Weights of a small transformer language model.
Architecture: RMSNorm before each block, biases on query, key and value.
Each number is 50 + 12 x the weight over its row's rms, rounded and kept within 0 to 99. Layers, rows and columns count from 0. The size before them is the row's rms in percent of the matrix's.

# layer 3 MLP up, 320x128, rms 0.161, rows 30-48, columns 0-127
096:46 40 63 58 60 21 52 54 42 69 43 53 46 67 58 43 48 48 75 17 51 62 69 55 55 63 33 61 52 44 40 50 64 42 54 82 64 46 43 50 64 51 45 41 62 55 49 61 30 58 23 51 29 58 43 34 59 50 47 57 40 59 51 45 55 46 76 64 57 45 66 69 67 42 59 58 57 55 68 58 45 64 29 38 50 60 44 30 37 42 76 70 57 43 58 47 40 55 55 57 60 39 30 50 45 60 41 36 50 36 49 59 52 66 66 55 47 37 46 36 47 57 55 37 64 44 51 29
110:42 66 41 72 51 66 59 51 66 43 55 66 42 76 60 62 52 62 47 38 48 61 79 56 44 43 52 33 52 30 47 60 32 46 58 59 62 47 76 30 40 51 62 53 36 49 48 57 40 72 58 42 51 59 69 31 29 56 54 30 63 36 40 56 78 30 65 45 61 64 53 45 54 55 49 44 52 51 57 54 38 41 52 77 58 43 43 21 52 41 53 57 45 63 56 40 62 38 41 73 23 56 60 48 44 44 39 65 66 46 63 61 48 59 49 36 40 45 55 51 41 62 47 51 45 74 55 49
109:65 46 46 53 30 42 43 56 58 52 53 30 49 68 47 53 72 57 33 60 43 61 64 69 62 49 34 42 58 51 59 67 57 44 35 55 75 34 53 70 36 20 33 32 40 29 32 46 38 55 39 71 53 62 63 62 56 43 43 63 43 53 54 58 30 53 47 60 61 68 53 42 38 70 54 48 49 42 19 53 35 22 47 32 43 53 53 54 73 64 65 41 28 66 38 27 56 41 39 43 47 62 52 41 67 58 37 45 37 43 48 45 58 55 55 60 52 50 60 53 44 56 58 61 53 50 45 59
092:54 55 52 58 67 49 39 47 40 46 53 65 72 31 51 31 38 34 53 37 70 56 57 61 85 54 59 32 60 34 48 50 61 33 55 58 54 56 56 57 50 54 51 40 28 65 40 44 46 52 35 46 43 33 49 20 45 54 80 65 34 61 54 50 59 65 57 49 34 53 30 60 64 34 65 57 57 47 47 40 66 55 22 42 36 67 56 70 40 49 73 54 59 47 58 56 29 43 49 35 47 41 33 38 59 49 48 57 29 62 38 43 57 43 57 54 58 36 46 42 50 75 55 33 53 46 48 47
100:56 46 46 36 43 27 49 51 35 53 29 66 55 44 47 35 48 32 66 62 54 75 47 43 65 48 68 52 63 24 44 37 42 54 46 58 43 63 52 68 49 52 50 45 44 38 36 38 57 53 83 76 34 54 51 77 57 44 46 37 61 61 47 64 55 72 29 74 67 38 67 34 78 73 55 54 59 53 48 49 55 51 39 41 40 58 56 55 56 62 46 45 35 61 31 33 55 50 53 47 58 69 36 52 47 40 55 67 47 57 45 27 62 50 57 60 26 61 53 50 40 43 48 51 52 47 53 40
090:43 66 74 46 52 43 60 44 24 39 50 40 62 31 60 72 52 51 55 41 68 56 49 51 56 85 43 55 44 48 45 39 55 62 68 53 49 43 44 49 48 53 32 62 63 56 39 73 45 48 40 50 49 65 29 59 57 66 54 47 32 41 50 48 57 66 42 56 43 60 47 49 61 49 64 62 42 28 51 58 58 67 43 51 60 54 49 21 40 74 66 51 68 50 63 63 54 63 40 53 67 53 44 62 50 46 71 57 37 20 51 57 47 31 55 44 59 35 26 59 29 27 50 39 52 40 65 47
101:59 61 54 34 53 35 36 44 34 34 67 45 52 32 55 53 46 75 31 71 55 26 50 45 25 52 56 53 56 18 52 50 64 51 52 69 47 62 33 60 29 56 71 47 66 41 41 46 67 42 49 38 54 65 38 42 63 55 60 57 56 49 42 57 69 42 44 47 60 73 54 51 65 46 57 44 54 45 54 41 73 38 56 63 42 47 36 40 48 70 42 62 51 41 50 38 52 27 35 35 65 43 42 50 48 47 55 83 41 45 60 61 50 54 54 53 73 61 49 37 40 36 68 62 31 43 55 54
091:63 28 39 33 60 49 45 60 45 66 54 53 62 54 56 43 57 57 39 35 54 51 65 64 58 45 38 39 18 40 39 48 51 50 54 46 58 43 50 44 42 61 50 38 37 39 76 52 29 37 58 41 76 30 31 31 64 68 51 53 68 64 69 54 69 59 50 47 52 57 59 49 51 51 27 38 45 56 51 68 34 41 43 60 42 40 72 60 44 42 50 50 49 63 35 61 21 56 60 54 44 56 42 42 58 59 36 57 54 52 71 66 43 56 65 85 32 41 42 62 54 68 57 53 59 33 54 45
089:29 64 50 78 41 65 33 57 64 67 56 30 42 68 53 32 48 42 50 61 35 56 34 53 58 45 81 60 63 50 43 61 69 48 55 38 42 34 44 60 55 60 63 53 40 44 42 55 62 33 50 51 47 56 47 58 67 79 38 50 57 56 40 44 31 67 47 44 64 50 68 73 69 57 45 42 46 43 54 54 38 56 41 47 41 40 64 31 63 54 19 52 44 41 47 53 38 35 44 55 46 47 67 60 35 49 38 54 56 35 67 62 59 33 37 47 36 66 33 44 50 57 37 60 61 39 41 30
119:55 49 64 52 43 26 57 45 37 31 51 60 60 54 54 61 40 34 32 38 36 64 53 58 33 36 45 35 51 56 55 50 36 41 71 19 57 76 70 55 54 27 45 52 47 54 61 50 81 44 51 61 51 74 68 44 54 52 26 57 80 67 37 50 56 51 52 55 33 46 54 46 57 71 49 63 33 41 75 53 56 43 58 64 28 48 57 42 45 41 54 43 42 55 48 33 49 65 47 53 63 57 62 58 36 34 35 57 52 39 66 54 40 31 57 45 49 53 48 63 54 38 43 69 55 41 44 46
095:66 58 50 56 41 40 43 64 63 48 43 58 51 62 40 65 71 66 31 49 33 52 49 61 46 49 38 59 42 44 50 48 37 72 62 80 43 46 62 50 38 48 42 42 43 35 60 50 51 41 59 44 67 78 51 44 52 62 37 39 38 29 51 44 63 44 31 61 42 57 56 70 47 50 42 70 32 51 53 22 44 29 59 81 41 58 70 62 53 61 43 45 41 56 62 46 55 59 42 51 47 51 55 71 55 66 56 62 71 55 48 32 74 47 33 46 50 27 44 66 41 31 47 62 53 33 53 65
099:50 48 50 46 51 54 40 25 46 54 41 31 46 41 46 36 43 69 55 29 44 46 53 41 47 77 46 52 54 48 59 44 63 52 56 60 52 49 68 30 62 42 37 52 56 46 51 34 52 59 46 53 32 53 42 42 44 40 47 37 42 54 52 60 53 45 25 81 81 36 55 41 60 23 52 57 37 48 22 45 32 42 54 45 83 57 41 32 51 57 33 47 45 68 50 49 41 48 62 60 60 34 62 53 30 37 66 47 47 39 50 42 55 35 53 46 62 43 67 46 45 37 47 53 73 56 48 13
113:54 56 50 53 49 74 56 72 52 35 68 45 50 53 65 47 56 55 36 59 62 57 70 47 49 61 52 53 67 55 50 72 29 31 43 57 58 56 78 35 49 61 68 46 37 50 58 45 54 56 52 60 66 64 63 25 40 57 63 48 56 37 41 56 49 54 52 36 42 66 65 63 54 61 49 52 40 22 47 58 64 38 62 33 60 36 25 66 51 38 48 56 44 51 63 61 59 57 37 28 58 32 44 47 58 66 61 35 24 39 48 54 57 39 72 62 50 55 43 35 39 44 45 39 30 53 49 23
108:56 33 47 65 67 54 41 33 52 73 60 34 50 63 48 45 36 56 66 54 55 46 58 71 64 39 57 39 38 52 55 54 51 51 43 24 71 47 43 55 57 39 27 56 38 32 62 43 28 42 59 59 44 65 44 42 35 63 63 40 31 58 31 70 68 43 62 67 49 47 37 50 54 55 46 30 53 61 51 55 44 44 61 49 45 75 45 44 45 43 52 41 63 51 51 46 59 65 49 51 42 70 74 32 73 42 17 39 58 49 69 63 49 59 43 46 66 44 37 56 53 26 52 34 50 42 66 47
088:53 68 42 58 51 56 58 67 53 36 84 31 49 57 45 24 29 52 71 68 30 30 54 53 54 64 53 54 65 48 60 31 54 51 54 51 50 59 40 38 63 53 78 17 33 55 56 46 63 49 42 53 38 44 50 46 48 56 56 68 39 19 45 49 51 50 49 35 59 41 51 58 65 60 55 48 63 39 37 44 53 62 68 40 48 28 49 50 44 33 50 30 37 63 51 77 41 61 50 58 42 43 28 45 67 35 49 51 40 44 48 57 44 24 38 40 56 50 64 66 58 63 45 45 51 42 49 51
108:48 63 31 71 37 54 33 47 53 49 48 50 72 54 47 22 64 60 66 45 52 62 65 39 37 51 37 55 52 52 50 34 45 32 61 53 43 41 48 37 27 53 52 50 57 56 55 44 33 51 43 38 51 47 36 46 53 38 74 47 45 43 43 51 29 47 53 53 64 62 53 43 45 59 40 39 82 46 40 31 51 61 55 67 52 44 50 76 45 70 58 51 34 60 45 51 50 64 44 29 42 53 38 34 62 62 56 52 67 34 58 52 49 26 64 66 43 49 74 31 69 23 74 50 59 50 48 66
098:41 49 48 45 46 35 41 44 49 48 40 52 68 36 45 51 64 63 68 42 29 41 69 57 50 41 48 38 56 56 52 47 31 66 27 43 51 53 72 62 83 49 65 50 37 35 34 51 51 23 57 59 60 49 65 47 34 28 77 55 64 50 72 50 42 37 42 34 56 37 50 51 50 33 50 56 49 34 55 51 53 54 44 41 30 50 43 50 23 53 65 57 47 59 49 59 42 42 41 51 61 34 52 62 25 49 35 29 60 77 69 53 53 45 48 56 43 73 44 58 40 36 40 55 39 43 31 56
106:66 44 51 58 36 57 59 41 59 45 69 57 29 41 50 49 37 26 32 30 45 46 58 44 57 38 62 33 57 42 59 51 52 51 50 54 49 60 71 30 55 57 55 37 67 70 14 43 34 75 33 58 71 19 53 36 44 27 36 48 64 58 38 33 45 56 41 49 51 62 47 32 45 50 73 61 37 46 61 54 60 58 44 49 67 43 34 60 59 35 51 52 71 39 44 49 57 44 54 40 47 35 49 74 45 48 60 48 51 52 46 60 65 56 52 55 56 46 59 49 53 61 42 44 33 78 54 45
095:44 51 68 52 54 52 50 38 27 41 53 48 46 55 49 38 75 63 66 68 65 58 73 79 33 51 40 55 36 54 48 64 47 46 25 39 64 39 53 69 49 53 54 61 56 61 47 59 45 49 36 58 38 32 47 46 45 47 67 75 37 37 41 52 47 66 60 21 34 51 36 39 50 47 62 63 58 30 46 50 41 52 34 68 51 38 73 60 66 63 43 47 51 62 60 55 58 59 48 66 36 70 49 57 52 49 37 65 48 44 63 53 48 32 47 43 29 38 31 42 67 54 68 65 54 72 44 52
# layer 3 MLP down (transposed), 320x128, rms 0.182, rows 30-47, columns 0-127
098:25 40 65 57 63 38 57 47 63 64 32 63 64 67 71 72 50 40 29 81 38 41 57 61 57 62 62 49 36 53 33 43 41 32 59 62 37 41 41 51 37 43 37 55 53 51 79 48 60 42 77 48 72 54 49 41 47 48 37 69 57 56 29 47 52 59 44 51 43 63 53 50 48 63 67 50 45 38 24 44 36 65 44 53 65 63 31 41 53 35 65 39 43 55 52 47 54 34 53 44 40 40 64 48 59 44 58 49 61 66 55 50 51 69 67 57 44 54 38 45 59 62 76 43 63 49 55 37
104:32 40 46 46 82 36 65 39 48 50 66 65 69 65 43 39 42 45 35 52 35 44 28 52 39 66 47 59 48 43 62 60 41 65 47 52 61 55 15 63 42 47 29 53 56 49 54 31 46 53 53 51 33 70 50 57 62 42 21 41 33 56 65 42 44 57 34 50 69 48 48 51 71 52 41 36 42 57 39 46 59 53 53 69 34 48 50 65 39 67 46 61 52 42 49 52 57 55 39 36 63 59 41 45 51 82 68 40 35 51 48 60 62 44 53 46 45 54 48 62 27 59 64 51 69 29 39 60
107:71 40 41 54 47 35 53 58 34 43 35 52 60 59 36 74 61 53 45 45 46 47 38 83 55 38 59 60 51 28 74 62 50 53 39 54 40 36 42 56 31 61 45 26 54 62 44 58 46 55 54 39 53 46 75 17 53 44 41 54 49 50 57 47 41 50 42 59 36 59 54 47 74 42 35 63 60 50 44 32 51 34 47 48 51 23 27 57 63 39 49 52 49 62 71 44 59 52 70 58 23 52 48 53 36 27 50 48 49 41 54 40 62 69 39 47 64 44 63 36 47 55 31 56 42 26 48 48
094:53 47 30 44 52 64 51 36 70 49 53 50 49 50 47 65 51 41 59 63 69 52 42 92 44 52 68 56 54 53 42 34 59 49 55 44 56 34 22 32 64 52 50 57 52 45 64 30 46 37 31 62 62 62 41 39 68 45 40 43 65 55 52 58 59 49 47 37 50 54 46 32 52 30 63 57 55 69 53 57 61 47 60 45 58 41 67 43 46 42 39 24 45 73 36 27 67 47 40 39 45 52 65 52 60 61 60 53 56 48 59 68 92 60 47 44 58 66 63 48 34 39 42 46 50 64 45 56
101:58 61 09 56 34 44 52 65 62 38 44 38 43 42 43 61 40 18 66 72 73 51 39 50 41 58 30 41 51 62 49 64 69 52 50 79 57 61 36 59 37 39 37 70 41 44 26 50 48 58 45 39 31 39 62 55 59 41 41 57 67 57 58 45 68 58 63 58 62 38 52 58 57 54 48 57 63 57 76 48 48 62 45 42 50 29 29 36 31 46 45 48 42 49 51 68 44 41 64 49 55 42 49 53 53 45 40 51 62 54 53 53 38 35 38 61 27 29 50 51 59 48 46 58 35 38 45 60
089:56 56 62 45 65 31 52 52 48 47 51 29 43 45 47 71 33 33 75 54 48 56 37 67 49 51 45 46 39 61 47 46 58 57 38 40 60 43 19 51 64 64 52 69 74 44 29 61 57 51 54 47 34 32 49 58 26 30 49 50 43 34 81 46 48 41 48 57 55 59 48 43 67 38 37 34 47 53 61 49 45 44 49 38 63 69 51 19 50 77 70 38 52 57 69 54 60 64 48 38 45 54 65 46 73 48 48 46 61 45 33 43 69 54 52 57 25 41 53 45 43 61 46 64 52 44 63 51
095:51 63 34 43 29 63 47 50 55 49 43 27 47 43 44 50 46 59 60 33 61 33 43 00 45 51 47 32 50 37 44 47 54 48 62 31 47 52 00 45 42 59 43 57 42 44 66 61 44 58 62 41 57 43 62 49 39 41 38 48 40 61 47 50 59 43 53 37 50 37 70 57 42 51 52 67 45 44 52 56 48 52 58 40 53 43 64 61 61 64 44 67 30 52 46 64 61 39 50 52 45 69 48 46 57 54 44 33 47 44 49 58 67 45 50 59 57 53 53 46 46 42 37 53 61 47 52 32
094:28 63 54 50 61 68 44 65 51 27 40 57 75 39 73 39 54 66 36 39 50 49 48 54 56 61 25 46 33 54 36 75 28 50 45 42 52 35 48 50 51 55 36 47 40 44 49 58 46 43 67 53 67 56 68 43 33 64 53 45 57 64 47 29 60 37 36 40 46 44 59 62 31 62 37 29 53 57 53 70 37 64 35 63 49 55 39 51 55 42 62 51 48 47 20 32 44 53 60 41 52 68 71 33 59 44 41 49 45 50 54 61 29 69 60 54 39 49 31 69 67 39 53 53 49 45 66 46
089:58 33 51 64 18 34 42 70 66 55 50 44 48 63 71 27 47 33 51 41 36 48 51 47 55 47 62 52 53 67 53 68 76 52 48 34 41 49 41 74 57 40 51 41 45 47 57 47 73 48 46 41 41 30 67 53 57 49 49 64 70 41 62 40 44 74 35 50 53 47 51 47 42 52 55 49 47 52 64 46 75 49 58 38 49 64 43 41 53 57 33 57 47 31 39 48 65 48 42 64 38 40 78 64 46 56 28 50 35 58 62 33 78 48 44 56 34 50 27 44 56 58 40 38 38 26 48 48
123:75 33 58 51 65 37 57 50 62 36 63 57 53 53 59 52 49 31 44 54 21 55 43 77 42 44 54 41 36 40 47 56 28 48 64 47 47 55 33 65 45 45 56 42 39 50 59 43 65 52 44 78 34 59 50 46 63 57 45 53 65 62 59 56 49 62 59 42 49 27 47 55 42 61 69 39 46 52 63 53 43 41 51 55 50 58 34 49 31 44 60 82 60 48 57 42 62 61 57 37 45 45 37 58 26 24 25 54 50 45 38 56 54 36 69 44 61 62 36 59 64 40 31 58 19 35 47 55
096:42 59 51 56 42 67 49 37 41 54 54 82 39 51 45 53 52 62 49 58 45 48 67 44 56 39 56 39 54 44 32 36 49 43 57 74 56 58 28 40 69 59 30 14 48 23 49 62 42 61 60 34 44 37 26 59 56 44 46 55 49 51 33 40 61 58 43 48 51 48 46 48 62 76 49 43 49 44 53 30 35 53 53 59 65 78 61 44 77 54 44 44 34 49 63 33 52 32 53 52 34 55 57 41 61 70 67 46 69 20 48 41 58 57 46 44 46 68 45 38 63 56 52 63 58 48 54 59
102:56 63 55 50 46 53 52 48 57 54 41 40 36 69 61 53 77 42 66 71 62 55 34 54 37 53 41 47 59 65 34 64 55 38 71 45 50 46 78 35 58 59 41 56 31 56 65 26 39 68 42 66 60 48 47 27 67 60 55 54 75 54 54 59 40 59 44 57 47 46 68 34 27 32 32 45 48 54 55 42 60 36 53 30 71 54 52 62 47 52 64 35 53 46 50 42 38 63 68 73 68 56 50 42 45 69 54 69 39 57 50 61 25 41 45 54 63 25 49 35 57 57 52 50 48 52 59 43
111:40 60 58 34 41 39 38 55 40 38 47 66 55 79 53 37 52 74 50 39 69 66 66 44 41 57 30 32 39 54 46 45 47 50 56 46 31 45 70 36 35 54 58 51 28 65 45 57 22 53 51 56 61 52 60 55 26 52 48 60 55 46 48 54 59 41 65 42 49 74 71 52 66 61 37 66 41 43 41 49 62 48 52 37 43 27 34 58 54 53 30 51 39 59 45 42 54 48 54 30 38 50 67 35 57 73 32 42 41 40 35 32 28 51 64 60 49 63 39 58 40 36 62 37 34 56 54 39
108:66 69 48 49 40 34 76 48 52 38 55 56 53 60 55 49 60 36 46 41 29 60 47 00 55 68 56 60 54 43 37 55 64 47 42 45 38 42 50 41 44 35 54 63 49 41 71 37 62 17 41 50 46 29 48 55 60 52 28 35 53 32 65 38 49 52 46 46 51 41 55 49 74 38 39 52 67 48 54 49 67 62 39 51 59 58 36 54 49 48 58 46 52 39 49 38 61 50 32 61 76 51 49 55 38 57 52 57 63 34 45 62 49 27 49 61 40 59 66 50 56 38 45 60 67 63 43 44
093:14 45 51 52 51 41 47 48 58 66 37 18 56 61 41 52 76 53 36 52 48 51 60 60 33 50 46 67 66 55 47 61 50 41 60 45 34 40 07 75 37 57 67 49 63 60 22 38 48 64 54 37 36 45 63 47 64 65 44 42 63 49 39 57 57 39 39 46 41 57 44 69 59 40 56 51 39 57 42 42 50 51 49 52 51 43 63 57 49 56 60 41 45 57 63 81 49 34 64 57 33 44 57 40 49 65 48 23 54 56 43 52 62 46 42 37 46 28 49 61 59 64 53 36 38 49 48 61
112:55 51 38 53 38 38 52 57 67 18 29 50 39 40 47 53 34 58 67 58 50 67 73 75 41 72 53 42 39 60 36 64 43 44 36 58 20 49 72 30 43 67 49 63 47 43 48 26 39 41 59 42 68 50 41 56 17 25 62 29 35 64 40 54 65 57 53 56 39 64 44 54 44 48 46 47 49 50 60 44 51 40 55 37 71 28 37 38 36 60 60 65 55 50 42 72 46 57 60 48 49 48 32 63 45 52 40 49 43 49 55 51 47 47 59 48 49 59 48 39 53 40 36 44 42 47 32 54
098:58 45 33 47 73 60 65 61 60 48 54 29 44 48 36 54 45 45 44 39 70 53 40 84 24 53 28 52 57 42 49 43 28 53 60 53 53 49 29 59 44 60 75 49 56 54 44 41 56 66 49 61 52 51 53 42 56 45 12 52 41 66 57 36 66 59 48 58 55 57 66 29 45 50 46 56 38 56 39 67 43 51 48 66 53 32 34 64 33 25 45 57 54 70 58 47 50 39 33 26 44 57 48 63 51 47 40 40 49 49 44 71 68 51 55 54 53 48 43 70 38 63 73 67 51 49 57 50
105:69 35 37 43 57 29 39 51 44 33 53 55 21 30 46 52 39 37 54 53 46 43 36 39 65 59 55 41 51 40 23 36 35 39 39 46 31 50 31 37 37 48 47 42 43 54 47 53 29 61 41 50 57 30 65 48 91 56 43 48 48 32 55 62 50 58 58 57 67 46 40 33 61 41 52 48 45 70 59 32 70 62 75 58 40 43 63 32 66 38 60 58 47 67 45 38 44 48 59 47 59 55 61 51 55 68 57 52 52 50 62 41 63 41 28 44 54 44 58 76 39 50 49 56 34 51 42 43
# layer 3 MLP gate, 320x128, rms 0.154, rows 31-48, columns 0-127
107:51 18 52 49 55 47 58 56 49 65 57 47 32 32 20 54 52 51 58 50 52 56 42 66 57 52 58 55 53 41 57 24 40 44 54 56 49 54 18 63 40 61 61 51 67 62 50 40 48 48 48 29 55 57 46 39 46 35 56 54 48 44 60 49 27 73 54 52 61 28 44 36 74 54 36 69 67 59 47 35 69 55 46 51 53 67 46 53 42 56 47 30 45 56 29 34 46 21 49 61 67 46 66 38 52 35 28 55 48 72 45 46 43 53 37 44 65 51 35 58 39 44 50 25 56 56 34 60
105:51 46 36 67 59 64 73 41 43 48 46 46 57 51 39 48 48 68 56 42 38 43 65 52 61 45 63 48 69 56 64 36 63 36 48 82 69 71 57 38 41 48 29 45 40 74 45 75 48 56 44 40 51 57 61 56 50 54 56 56 43 29 50 54 21 72 47 52 65 69 38 52 57 48 54 57 62 51 43 63 30 40 61 53 73 59 23 43 47 45 48 66 48 66 68 58 65 52 51 62 31 47 47 42 55 63 39 67 49 65 54 68 37 55 33 42 73 42 56 54 43 53 58 69 47 39 48 34
094:41 53 38 41 56 52 51 47 59 37 49 33 33 37 53 72 54 55 61 41 68 58 54 52 46 67 51 53 55 42 38 50 74 35 47 15 34 43 54 53 60 57 55 60 45 60 51 55 61 53 26 51 46 43 53 64 39 24 56 54 42 68 61 48 60 52 55 56 40 39 57 52 35 57 75 45 59 66 30 92 15 49 53 50 60 64 56 45 42 42 53 56 36 43 36 37 48 59 56 62 62 48 43 32 68 69 62 41 48 43 48 55 56 57 55 29 56 68 60 45 35 47 42 23 40 59 56 57
101:51 55 30 65 53 72 50 47 59 40 67 46 46 60 42 50 47 73 44 42 56 41 47 59 42 45 29 56 56 76 39 50 60 35 53 32 74 48 51 40 49 61 52 63 52 63 55 62 50 52 29 42 60 44 61 19 43 49 59 50 38 39 71 35 37 34 66 52 33 48 42 48 35 21 39 37 40 49 47 44 46 60 51 29 57 43 35 55 40 58 33 61 51 31 69 56 56 82 54 39 50 47 61 46 55 43 48 46 62 49 45 53 62 31 25 44 36 49 42 20 63 72 45 56 44 49 49 40
089:44 63 47 58 50 43 40 57 68 34 59 61 53 56 52 45 49 55 51 40 49 72 32 50 47 46 42 60 68 41 45 46 52 56 41 44 53 57 52 82 34 55 45 49 53 33 65 51 45 45 39 58 78 33 53 39 29 70 67 48 55 86 58 59 39 35 36 50 43 63 64 62 64 52 30 46 50 33 46 25 59 48 50 47 50 31 75 63 54 29 30 35 56 60 39 49 42 64 41 46 46 54 56 58 28 46 45 60 48 48 53 24 43 56 68 63 54 32 60 52 37 38 70 55 62 66 47 66
095:62 44 55 63 38 48 49 50 57 37 76 73 48 65 46 51 57 51 58 48 62 56 50 53 58 59 43 35 48 50 56 39 43 40 55 72 48 41 34 37 52 41 47 60 37 60 36 67 47 41 47 56 64 38 38 42 29 43 49 61 32 31 25 57 43 51 75 71 65 58 40 62 51 46 33 53 38 47 40 32 44 58 64 76 42 67 51 47 39 42 53 34 63 42 43 63 55 61 40 44 35 19 45 56 64 38 55 59 59 70 81 67 57 62 50 33 73 60 52 46 43 58 68 37 51 57 49 71
098:58 61 41 68 56 48 49 73 67 32 49 42 49 44 61 42 68 49 47 45 49 56 55 73 41 49 60 52 53 23 39 63 60 61 45 43 38 49 33 54 57 87 29 37 50 64 63 43 62 42 47 59 64 50 27 56 32 54 23 22 48 43 43 30 40 23 42 43 46 46 37 49 34 51 46 54 63 43 62 61 44 57 44 53 59 42 62 68 55 55 64 40 51 56 35 46 44 39 44 58 70 50 62 35 39 60 49 71 48 61 60 61 51 49 51 70 44 33 21 54 52 63 39 60 36 56 51 42
086:40 56 35 54 46 70 59 66 41 47 44 53 64 50 69 95 41 37 58 56 38 42 55 69 42 55 49 18 36 28 59 43 26 57 51 66 67 52 56 44 47 44 29 46 40 51 57 64 66 69 51 61 51 30 57 41 50 53 50 59 44 54 59 69 40 35 55 77 28 38 30 36 58 50 32 48 51 55 55 50 78 49 51 51 49 54 42 60 38 38 47 48 53 43 48 61 51 46 61 43 56 55 39 26 51 43 83 39 56 42 64 40 44 45 48 59 47 35 57 58 45 53 67 50 43 44 60 49
095:50 59 50 42 70 61 39 30 57 39 71 55 34 53 57 49 70 51 43 60 48 42 57 46 76 49 47 56 51 42 33 18 44 49 42 64 65 71 49 67 54 45 50 48 42 72 60 63 49 66 49 46 63 32 65 54 63 50 65 30 47 41 80 38 50 63 41 70 58 47 48 38 43 32 38 64 63 60 28 35 66 39 44 44 55 69 44 44 45 44 46 62 66 52 62 65 73 54 38 45 60 37 43 46 61 42 57 33 67 44 40 66 64 30 52 46 62 50 48 64 48 45 28 39 34 59 44 59
097:51 47 58 43 42 85 30 43 51 57 46 36 44 48 38 59 57 50 55 67 37 44 45 49 60 57 54 54 39 39 74 46 48 50 48 58 27 71 58 52 36 46 59 48 50 38 57 49 65 49 50 55 38 52 37 60 37 54 55 27 39 50 48 45 53 57 61 62 42 59 68 50 64 53 71 52 62 80 62 46 53 73 53 47 57 66 38 49 51 79 58 44 42 54 48 69 41 41 49 52 21 71 50 40 57 46 48 51 73 33 32 33 44 37 45 60 22 75 43 29 53 39 32 29 59 49 41 56
101:71 57 52 66 35 57 56 21 49 56 50 58 38 57 56 33 49 67 55 32 50 26 68 58 67 51 53 60 44 36 23 70 53 66 45 55 32 59 41 72 47 47 57 50 50 67 48 43 53 56 42 44 48 83 45 41 51 43 53 41 38 54 46 43 23 33 43 51 58 56 31 63 60 46 51 48 69 62 74 43 67 34 58 70 58 38 42 42 47 67 30 58 58 48 61 62 66 38 39 53 59 28 53 48 47 37 40 61 56 57 56 65 66 51 50 46 72 56 43 54 44 58 58 68 50 49 73 51
099:46 45 34 61 45 55 68 53 75 51 52 41 43 71 48 50 48 61 38 63 76 64 49 60 63 25 69 55 62 62 39 47 48 40 38 51 74 38 55 36 46 49 67 39 45 59 71 27 63 61 48 69 51 54 70 34 48 60 63 51 69 52 50 67 35 46 56 54 60 40 40 62 36 55 52 42 56 48 63 47 42 68 59 60 54 51 30 53 74 35 39 74 50 26 48 60 46 50 31 35 39 39 51 48 62 66 47 38 49 47 45 50 77 38 34 72 49 48 58 45 42 35 51 47 60 45 30 56
107:60 44 54 41 44 57 45 42 54 40 57 39 52 54 50 41 43 36 61 43 62 48 35 67 83 60 59 71 39 59 51 65 55 62 41 61 60 42 68 68 54 29 43 38 67 61 58 48 55 39 60 72 38 41 39 52 51 39 21 58 51 34 55 35 45 64 48 47 36 58 40 63 41 48 77 30 63 60 57 33 31 53 34 54 53 45 48 44 43 57 73 55 45 78 60 51 65 72 41 62 47 64 54 60 72 51 54 71 51 55 50 50 72 52 50 47 50 63 55 54 67 30 28 41 54 56 32 59
096:42 56 47 33 46 50 30 64 37 69 49 32 64 48 64 51 70 55 56 35 69 48 52 75 43 65 55 54 60 60 37 69 55 59 47 36 49 50 30 61 39 52 41 27 60 40 33 60 67 64 61 66 33 37 57 57 49 59 57 19 62 63 35 49 46 53 51 53 50 48 44 55 41 49 40 53 44 52 33 44 43 66 55 56 23 75 56 69 49 48 58 45 36 58 68 65 68 44 47 42 52 61 67 80 34 60 55 63 65 59 47 65 60 44 56 48 64 49 59 63 48 63 71 36 55 46 48 60
097:45 38 51 63 34 52 46 60 52 56 73 51 43 50 42 44 54 54 55 39 48 61 49 54 55 68 51 52 53 56 45 26 68 55 67 20 47 46 48 48 66 64 62 54 33 65 62 43 51 59 51 43 34 44 29 29 46 39 65 67 52 65 61 65 51 62 63 41 52 49 52 26 69 33 57 73 49 58 76 66 50 52 39 41 55 47 37 64 36 68 54 43 45 31 41 51 57 44 53 54 66 63 55 53 70 40 63 66 54 45 36 57 52 38 69 62 37 46 18 45 57 61 43 53 76 64 35 27
101:62 52 44 75 62 56 51 52 43 22 47 56 60 69 36 36 69 32 52 40 48 56 36 43 59 66 32 64 72 57 63 48 46 42 50 35 36 45 34 77 69 25 45 50 32 46 56 61 45 61 46 73 39 40 50 40 41 58 37 58 58 46 67 36 58 47 49 57 53 63 50 64 55 36 45 37 61 55 40 57 45 57 32 60 46 57 37 50 36 51 60 29 45 67 60 62 62 71 60 42 50 55 35 37 64 41 43 54 60 41 37 46 49 64 36 38 58 32 26 35 55 31 33 34 56 64 56 48
093:54 44 45 49 43 57 41 66 46 39 30 56 36 60 47 24 36 53 43 32 57 66 39 64 57 79 70 58 72 42 45 46 49 44 40 58 46 53 51 58 68 53 44 61 46 76 66 61 46 60 54 53 63 49 52 53 66 49 50 71 42 60 56 41 71 41 63 59 35 54 62 35 43 26 41 87 56 46 44 31 29 38 33 51 41 43 53 49 40 43 49 29 32 56 51 40 52 43 28 56 64 53 39 35 45 44 55 47 31 64 58 34 64 39 68 71 53 36 42 45 46 54 51 62 58 56 58 68
105:55 49 54 43 51 57 52 35 61 52 54 51 69 30 56 60 32 63 43 68 42 45 24 51 58 54 47 48 67 25 33 44 50 37 42 62 59 58 62 59 61 32 72 56 71 51 53 25 56 57 16 75 41 66 63 54 64 40 46 50 71 44 44 54 58 46 54 46 38 53 58 41 50 28 42 34 74 57 65 43 59 44 34 58 63 39 49 52 54 68 50 63 53 72 48 53 48 31 48 67 55 51 40 57 43 64 57 28 50 63 54 39 43 47 70 55 61 70 56 43 47 36 38 67 59 49 40 66